config = dict(
    vocab_size=8192,
    norm='layernorm',
    attn_scale=0.125,
    init_std_down=0.0535,
    schedule='wsd',
)
Each number is 200 + 40 x the weight over its row's rms, rounded and kept within 0 to 999. Layers, rows and columns count from 0. The size before them is the row's rms in percent of the matrix's.

# layer 10 attention value, 128x160, rms 0.0373, rows 110-127, columns 0-39
091,193,260,196,154,187,166,189,199,179,177,329,223,249,179,146,215,150,208,134,190,174,166,212,191,230,193,194,185,157,215,160,179,185,126,197,200,245,180,211,177
087,228,189,181,211,225,87,216,204,197,220,297,224,200,127,195,209,190,274,139,183,213,201,202,207,162,173,151,231,198,202,48,192,130,181,271,200,156,233,265,195
098,181,113,225,175,353,203,201,222,181,160,224,37,269,247,211,213,251,207,211,142,261,196,211,143,218,197,192,262,228,268,175,216,175,239,221,200,165,214,186,160
084,199,188,73,200,218,154,155,168,239,158,141,200,125,234,200,185,199,253,230,269,201,225,203,225,183,118,170,205,188,149,149,218,205,200,166,205,192,170,278,246
108,170,168,153,269,138,110,259,211,283,231,206,182,151,227,183,218,222,181,272,197,211,189,152,243,227,199,229,266,173,233,240,243,202,240,246,187,201,222,223,205
076,183,223,240,141,186,217,271,167,227,187,184,288,153,181,228,225,213,238,201,201,195,216,218,218,237,186,219,205,198,235,251,174,166,197,268,199,142,174,137,214
088,195,223,90,173,194,180,214,158,198,118,137,229,126,216,184,196,221,299,242,253,161,192,208,228,235,130,164,201,219,247,223,147,192,181,240,201,138,161,226,208
080,181,195,157,191,218,156,203,222,208,158,209,179,194,264,227,151,191,225,208,250,251,304,216,174,242,129,145,214,242,280,169,187,153,225,199,197,302,193,232,175
092,206,247,243,278,188,250,290,196,179,151,267,201,215,173,219,181,170,221,180,219,226,245,261,201,197,236,171,173,223,162,207,143,171,313,197,196,239,228,180,211
086,173,151,249,212,269,132,191,211,285,103,103,205,147,216,247,237,246,170,163,244,240,252,211,189,178,200,287,194,190,122,225,179,222,134,121,201,159,220,180,219
103,176,171,288,164,170,181,226,170,161,230,100,221,222,235,208,178,238,239,277,221,249,312,144,232,244,182,192,220,172,213,200,217,195,207,229,200,163,210,163,174
118,218,268,174,211,109,209,210,171,191,169,197,342,177,107,180,210,142,148,187,220,107,115,192,226,171,228,263,153,152,108,253,160,261,219,175,200,199,199,211,251
087,167,273,119,208,138,206,199,180,216,163,213,266,162,169,223,146,168,136,159,269,224,199,225,255,204,221,140,174,231,215,228,127,179,228,213,195,334,184,213,228
106,225,233,170,186,121,144,181,221,201,166,195,296,276,99,168,247,222,161,200,170,118,143,184,212,210,231,196,183,199,209,238,170,232,183,220,201,175,256,193,207
090,213,243,168,207,163,165,163,190,173,219,268,262,166,181,122,176,123,187,165,191,155,65,207,203,176,135,289,186,135,101,131,212,227,183,160,203,196,173,281,211
095,193,145,343,223,249,292,180,225,131,214,192,104,299,225,174,197,192,124,158,187,230,166,176,160,198,267,299,211,143,208,239,199,221,202,130,201,232,180,142,142
112,188,131,185,267,218,209,279,192,173,159,253,147,229,167,223,146,189,220,183,176,210,213,213,214,194,185,175,260,171,241,141,179,164,263,239,196,178,121,220,215
075,216,223,166,263,236,82,157,226,193,208,281,194,160,182,185,130,121,212,183,165,184,176,238,204,202,148,190,248,111,218,68,148,172,214,214,203,178,151,302,197
# layer 10 attention output (transposed), 128x160, rms 0.0464, rows 110-127, columns 0-39
081,227,182,256,210,263,209,194,182,215,211,152,157,196,238,222,232,229,181,264,231,163,235,211,171,190,220,184,234,205,179,163,248,248,203,198,193,178,149,195,221
090,285,179,147,189,178,244,184,232,151,174,138,248,176,257,220,214,163,150,221,290,168,216,148,171,231,219,175,201,207,182,266,240,175,213,241,153,236,185,166,255
106,226,239,179,238,106,206,214,231,217,228,214,239,186,188,182,200,147,177,184,276,165,215,179,210,131,165,137,152,171,147,177,228,157,188,188,175,181,208,167,233
078,232,192,194,175,147,257,193,234,205,126,187,225,199,185,207,255,206,133,234,178,124,230,163,159,216,230,209,231,212,213,229,173,117,198,319,214,224,193,200,155
118,172,206,208,203,208,182,215,192,175,203,207,207,206,236,215,183,179,192,191,208,233,192,225,178,156,208,196,166,206,169,183,215,201,227,206,591,189,183,177,143
064,99,228,226,287,240,148,188,178,183,229,210,182,225,180,208,142,190,208,245,127,227,178,238,213,207,155,261,169,155,185,164,258,183,204,135,226,261,203,159,165
071,200,227,219,206,151,242,137,244,207,156,202,192,238,177,220,215,202,133,289,137,132,216,208,123,191,133,257,166,145,197,182,251,144,176,236,215,239,195,163,196
083,229,152,149,180,210,257,146,199,183,198,223,213,176,195,175,275,201,158,242,216,137,159,158,232,201,171,211,232,201,213,201,232,148,161,228,135,194,216,205,252
096,210,129,158,187,267,157,192,208,186,179,162,199,181,240,173,185,206,204,206,263,189,223,168,183,247,166,200,243,233,195,183,269,170,205,188,120,172,193,183,198
082,183,185,235,190,108,218,166,225,211,246,273,190,210,187,179,162,160,175,246,187,203,214,158,244,205,231,113,239,237,192,201,171,173,211,241,154,176,212,276,201
094,163,209,159,235,223,214,194,207,198,312,241,191,202,180,240,214,155,193,193,165,245,179,222,251,148,227,257,170,160,204,245,202,181,179,157,205,192,230,216,156
120,127,180,258,168,257,133,199,201,220,187,143,105,188,213,217,189,278,254,164,123,240,221,265,174,243,172,231,234,235,215,168,196,276,214,148,208,205,159,204,119
081,271,116,285,153,286,201,119,185,199,160,187,115,203,253,160,274,252,208,240,189,187,201,221,207,259,144,277,224,185,235,155,211,253,150,192,106,240,197,173,188
098,177,229,246,177,188,183,204,238,245,204,136,101,160,257,221,223,160,216,182,201,185,191,234,132,150,178,210,256,194,157,179,183,295,208,167,197,177,143,224,266
078,138,240,215,188,208,204,171,163,194,166,114,144,239,194,228,229,258,175,168,129,169,269,224,153,212,272,170,235,197,219,194,209,219,220,215,317,164,213,156,160
080,194,241,188,185,183,214,224,185,279,238,291,207,170,172,203,172,206,264,193,221,250,230,221,263,170,217,72,166,270,216,179,187,220,201,186,151,115,230,250,248
120,272,204,195,200,197,163,172,187,177,185,158,230,145,249,201,205,188,196,170,277,158,226,223,237,209,128,206,87,196,179,213,268,117,205,153,269,206,180,136,107
079,304,141,156,168,116,258,136,202,197,157,176,238,187,219,187,230,226,126,232,265,127,200,177,144,197,188,165,177,261,183,220,271,141,188,231,296,223,214,171,222
# layer 10 MLP up, 640x160, rms 0.0534, rows 0-22, columns 0-39
111,239,233,198,176,242,236,159,264,173,195,233,111,194,163,168,136,233,212,227,209,149,252,240,238,208,138,154,156,194,163,197,214,109,241,200,194,218,177,212,177
110,229,204,226,189,193,134,166,171,297,211,172,186,216,203,258,232,219,181,145,159,186,184,222,178,203,211,116,193,151,140,127,220,209,234,187,212,195,235,145,182
102,167,198,221,175,178,277,226,116,252,168,275,217,231,152,225,106,195,234,238,149,191,196,148,175,210,179,242,248,148,237,234,145,184,190,233,219,239,211,238,300
094,210,269,320,153,270,145,200,162,223,185,183,246,185,149,184,211,255,184,204,212,229,171,226,188,153,133,173,181,143,150,202,194,182,193,170,232,148,221,168,211
102,234,165,181,187,284,231,216,169,187,173,184,218,202,179,208,297,252,184,212,107,179,155,180,191,195,141,179,243,158,232,195,243,195,216,274,205,186,254,207,179
106,193,202,174,199,220,173,226,182,138,243,235,197,187,221,164,285,190,199,237,213,191,232,146,239,237,105,140,246,141,172,182,213,130,191,153,229,129,207,228,233
092,219,173,150,199,219,213,222,178,218,215,128,282,141,203,201,248,224,209,246,200,226,173,224,237,144,196,172,145,205,193,195,138,229,261,178,215,166,137,194,119
095,257,255,220,239,247,227,191,147,131,163,192,143,230,133,125,227,163,191,185,225,166,225,202,284,218,198,136,181,236,115,173,186,170,168,163,208,211,217,222,187
140,257,177,215,147,244,186,181,170,168,211,222,149,187,181,195,163,212,172,112,208,174,228,162,236,212,165,202,161,173,180,236,165,173,174,176,215,274,250,226,157
091,252,212,161,215,268,297,212,206,174,138,221,205,233,206,128,229,158,231,178,116,138,164,168,275,184,132,189,224,118,130,178,109,213,210,193,189,157,210,205,250
107,242,189,166,208,168,156,170,221,214,230,234,226,171,169,106,318,233,190,139,230,123,230,203,154,218,167,176,232,174,222,221,315,176,255,218,231,216,198,252,176
092,224,176,197,214,148,225,188,172,220,172,178,219,154,182,214,179,204,229,217,159,210,265,212,203,165,138,195,281,193,229,246,212,219,192,226,231,180,138,275,240
089,217,200,228,122,164,172,152,209,227,226,139,151,191,197,214,231,155,210,193,214,192,197,229,208,172,212,220,168,222,154,259,288,163,193,207,228,181,226,191,157
096,214,273,189,257,217,229,166,209,202,159,231,183,178,147,173,240,231,185,186,201,197,192,181,216,182,191,131,200,231,136,233,236,125,192,159,165,167,233,191,195
092,203,186,250,111,120,210,223,253,241,212,149,253,257,203,176,140,182,243,196,222,129,190,180,227,174,237,224,203,158,146,264,206,216,209,236,210,193,233,235,258
097,210,240,139,153,207,175,179,178,225,154,229,233,196,200,208,188,213,186,203,254,220,154,183,251,177,174,108,161,303,218,184,243,185,196,198,217,253,182,151,189
092,215,133,297,244,176,187,194,186,176,157,204,195,189,206,238,205,206,200,196,126,163,255,208,303,210,231,192,275,191,207,170,182,109,227,252,215,295,192,288,156
102,193,239,266,148,125,241,162,209,166,304,264,164,249,268,171,211,202,146,188,197,187,173,142,216,131,159,219,149,193,208,225,241,217,240,223,219,252,200,191,186
102,197,198,163,224,230,196,132,139,134,216,266,187,145,224,174,188,126,221,147,192,153,184,216,250,196,179,143,205,214,209,252,214,172,191,198,240,245,195,220,255
113,229,101,282,152,169,222,115,188,227,176,205,233,233,216,190,198,219,167,196,152,161,244,190,250,229,203,137,264,179,183,205,132,162,186,234,219,118,184,207,200
089,210,218,182,198,226,175,169,241,292,183,140,230,177,164,211,93,185,206,191,247,206,276,197,187,148,174,187,207,130,230,183,230,231,256,198,215,211,162,263,237
112,167,205,160,210,217,176,161,178,116,205,239,137,193,245,221,222,145,230,231,210,217,243,141,274,137,161,176,236,263,235,193,222,120,179,210,220,237,164,180,245
092,216,203,194,212,235,219,228,188,183,178,132,179,271,260,185,238,135,243,148,156,191,151,225,181,153,180,199,235,222,186,180,248,241,184,221,213,221,133,208,201
# layer 10 MLP down (transposed), 640x160, rms 0.0534, rows 0-21, columns 0-39
138,213,243,237,239,149,252,236,258,201,248,197,146,204,204,173,138,203,217,197,205,178,234,189,220,139,204,184,208,194,170,177,221,216,175,178,168,205,240,221,263
121,122,252,193,160,190,192,170,183,254,169,182,173,174,248,213,188,222,184,160,213,194,190,201,224,209,193,163,155,232,225,206,192,192,199,226,219,252,231,187,173
114,217,241,232,141,202,227,211,208,217,158,228,193,206,78,145,171,176,223,237,133,205,241,196,221,217,177,204,143,139,215,169,158,155,200,253,166,190,161,282,222
079,144,203,216,162,172,214,184,211,182,150,160,259,167,238,245,189,186,235,223,126,191,190,199,189,197,215,271,235,232,142,164,154,249,189,162,211,198,147,169,211
101,155,233,192,182,227,278,202,218,205,230,191,225,179,247,145,191,233,170,149,211,184,212,163,152,141,166,177,217,172,185,231,212,200,217,236,211,232,188,157,137
106,200,209,150,224,247,250,145,223,166,246,153,171,206,209,266,304,230,167,123,234,235,175,183,154,197,196,217,188,236,201,257,175,187,240,200,199,250,157,244,192
079,227,225,215,180,176,239,146,236,218,186,195,151,186,196,241,287,182,226,267,219,194,172,132,154,200,240,225,273,196,233,177,186,229,223,243,188,146,209,212,193
105,178,169,179,208,170,213,252,208,172,256,250,168,228,154,160,257,181,174,152,219,179,218,194,168,283,216,158,98,157,169,200,231,203,199,264,197,219,209,225,204
172,187,222,223,220,159,183,187,207,197,237,164,255,193,269,165,222,253,215,235,251,180,193,123,304,241,153,202,206,218,249,181,153,193,139,200,193,270,203,163,158
063,229,272,239,167,185,195,275,161,205,207,146,136,184,217,197,274,186,164,161,161,251,211,235,197,202,302,281,198,178,167,202,216,187,225,214,244,200,157,202,173
093,207,160,182,207,202,255,249,154,175,145,212,208,193,151,210,219,180,199,184,248,241,162,212,208,165,169,169,198,153,187,266,186,173,134,211,201,157,206,262,158
093,263,191,240,278,166,209,196,193,166,222,257,134,232,214,218,191,213,178,180,128,144,281,222,135,219,224,175,278,193,188,171,211,202,207,223,216,181,183,235,238
106,224,193,203,169,207,201,102,239,184,287,192,190,189,178,224,213,174,193,202,256,126,221,252,219,229,295,253,241,243,193,242,278,235,177,163,148,214,180,176,205
074,258,188,214,149,147,206,221,276,187,189,200,254,237,189,240,240,220,176,182,168,238,224,204,225,181,200,191,176,76,232,181,217,187,162,210,112,119,219,199,202
084,181,222,196,271,196,198,205,227,167,188,215,165,164,130,133,183,274,220,253,248,199,218,275,304,196,191,215,135,206,150,218,168,304,160,158,200,231,229,160,243
076,171,296,192,211,223,179,274,224,171,231,255,200,189,229,153,267,278,173,152,145,235,213,220,194,239,182,228,188,171,225,174,167,243,217,234,202,185,281,171,240
077,158,297,207,186,216,216,181,142,218,139,205,285,172,206,216,198,198,167,199,177,178,219,217,202,184,242,291,158,219,211,217,208,231,188,144,190,245,217,178,169
089,136,197,285,189,205,274,170,217,219,177,219,295,219,196,191,234,194,173,92,147,197,183,139,248,229,160,204,156,144,227,205,168,164,159,200,206,228,220,182,154
121,283,255,203,125,150,182,133,133,141,179,259,227,260,176,126,162,140,250,142,226,140,143,189,232,133,184,126,216,219,165,197,183,151,210,205,212,172,232,155,236
138,163,134,191,154,174,161,233,219,177,234,234,272,176,204,197,146,272,272,198,173,249,162,277,242,185,245,206,219,217,242,230,242,170,142,137,183,227,230,187,224
075,271,202,208,230,183,123,236,206,160,217,176,246,255,214,262,230,249,173,122,203,228,256,177,197,136,197,236,240,181,209,201,163,172,194,227,208,147,224,194,229
107,154,198,225,205,209,169,291,159,112,232,179,215,187,185,231,186,215,207,263,195,172,177,140,208,200,136,163,241,243,221,222,163,148,110,277,145,208,260,124,164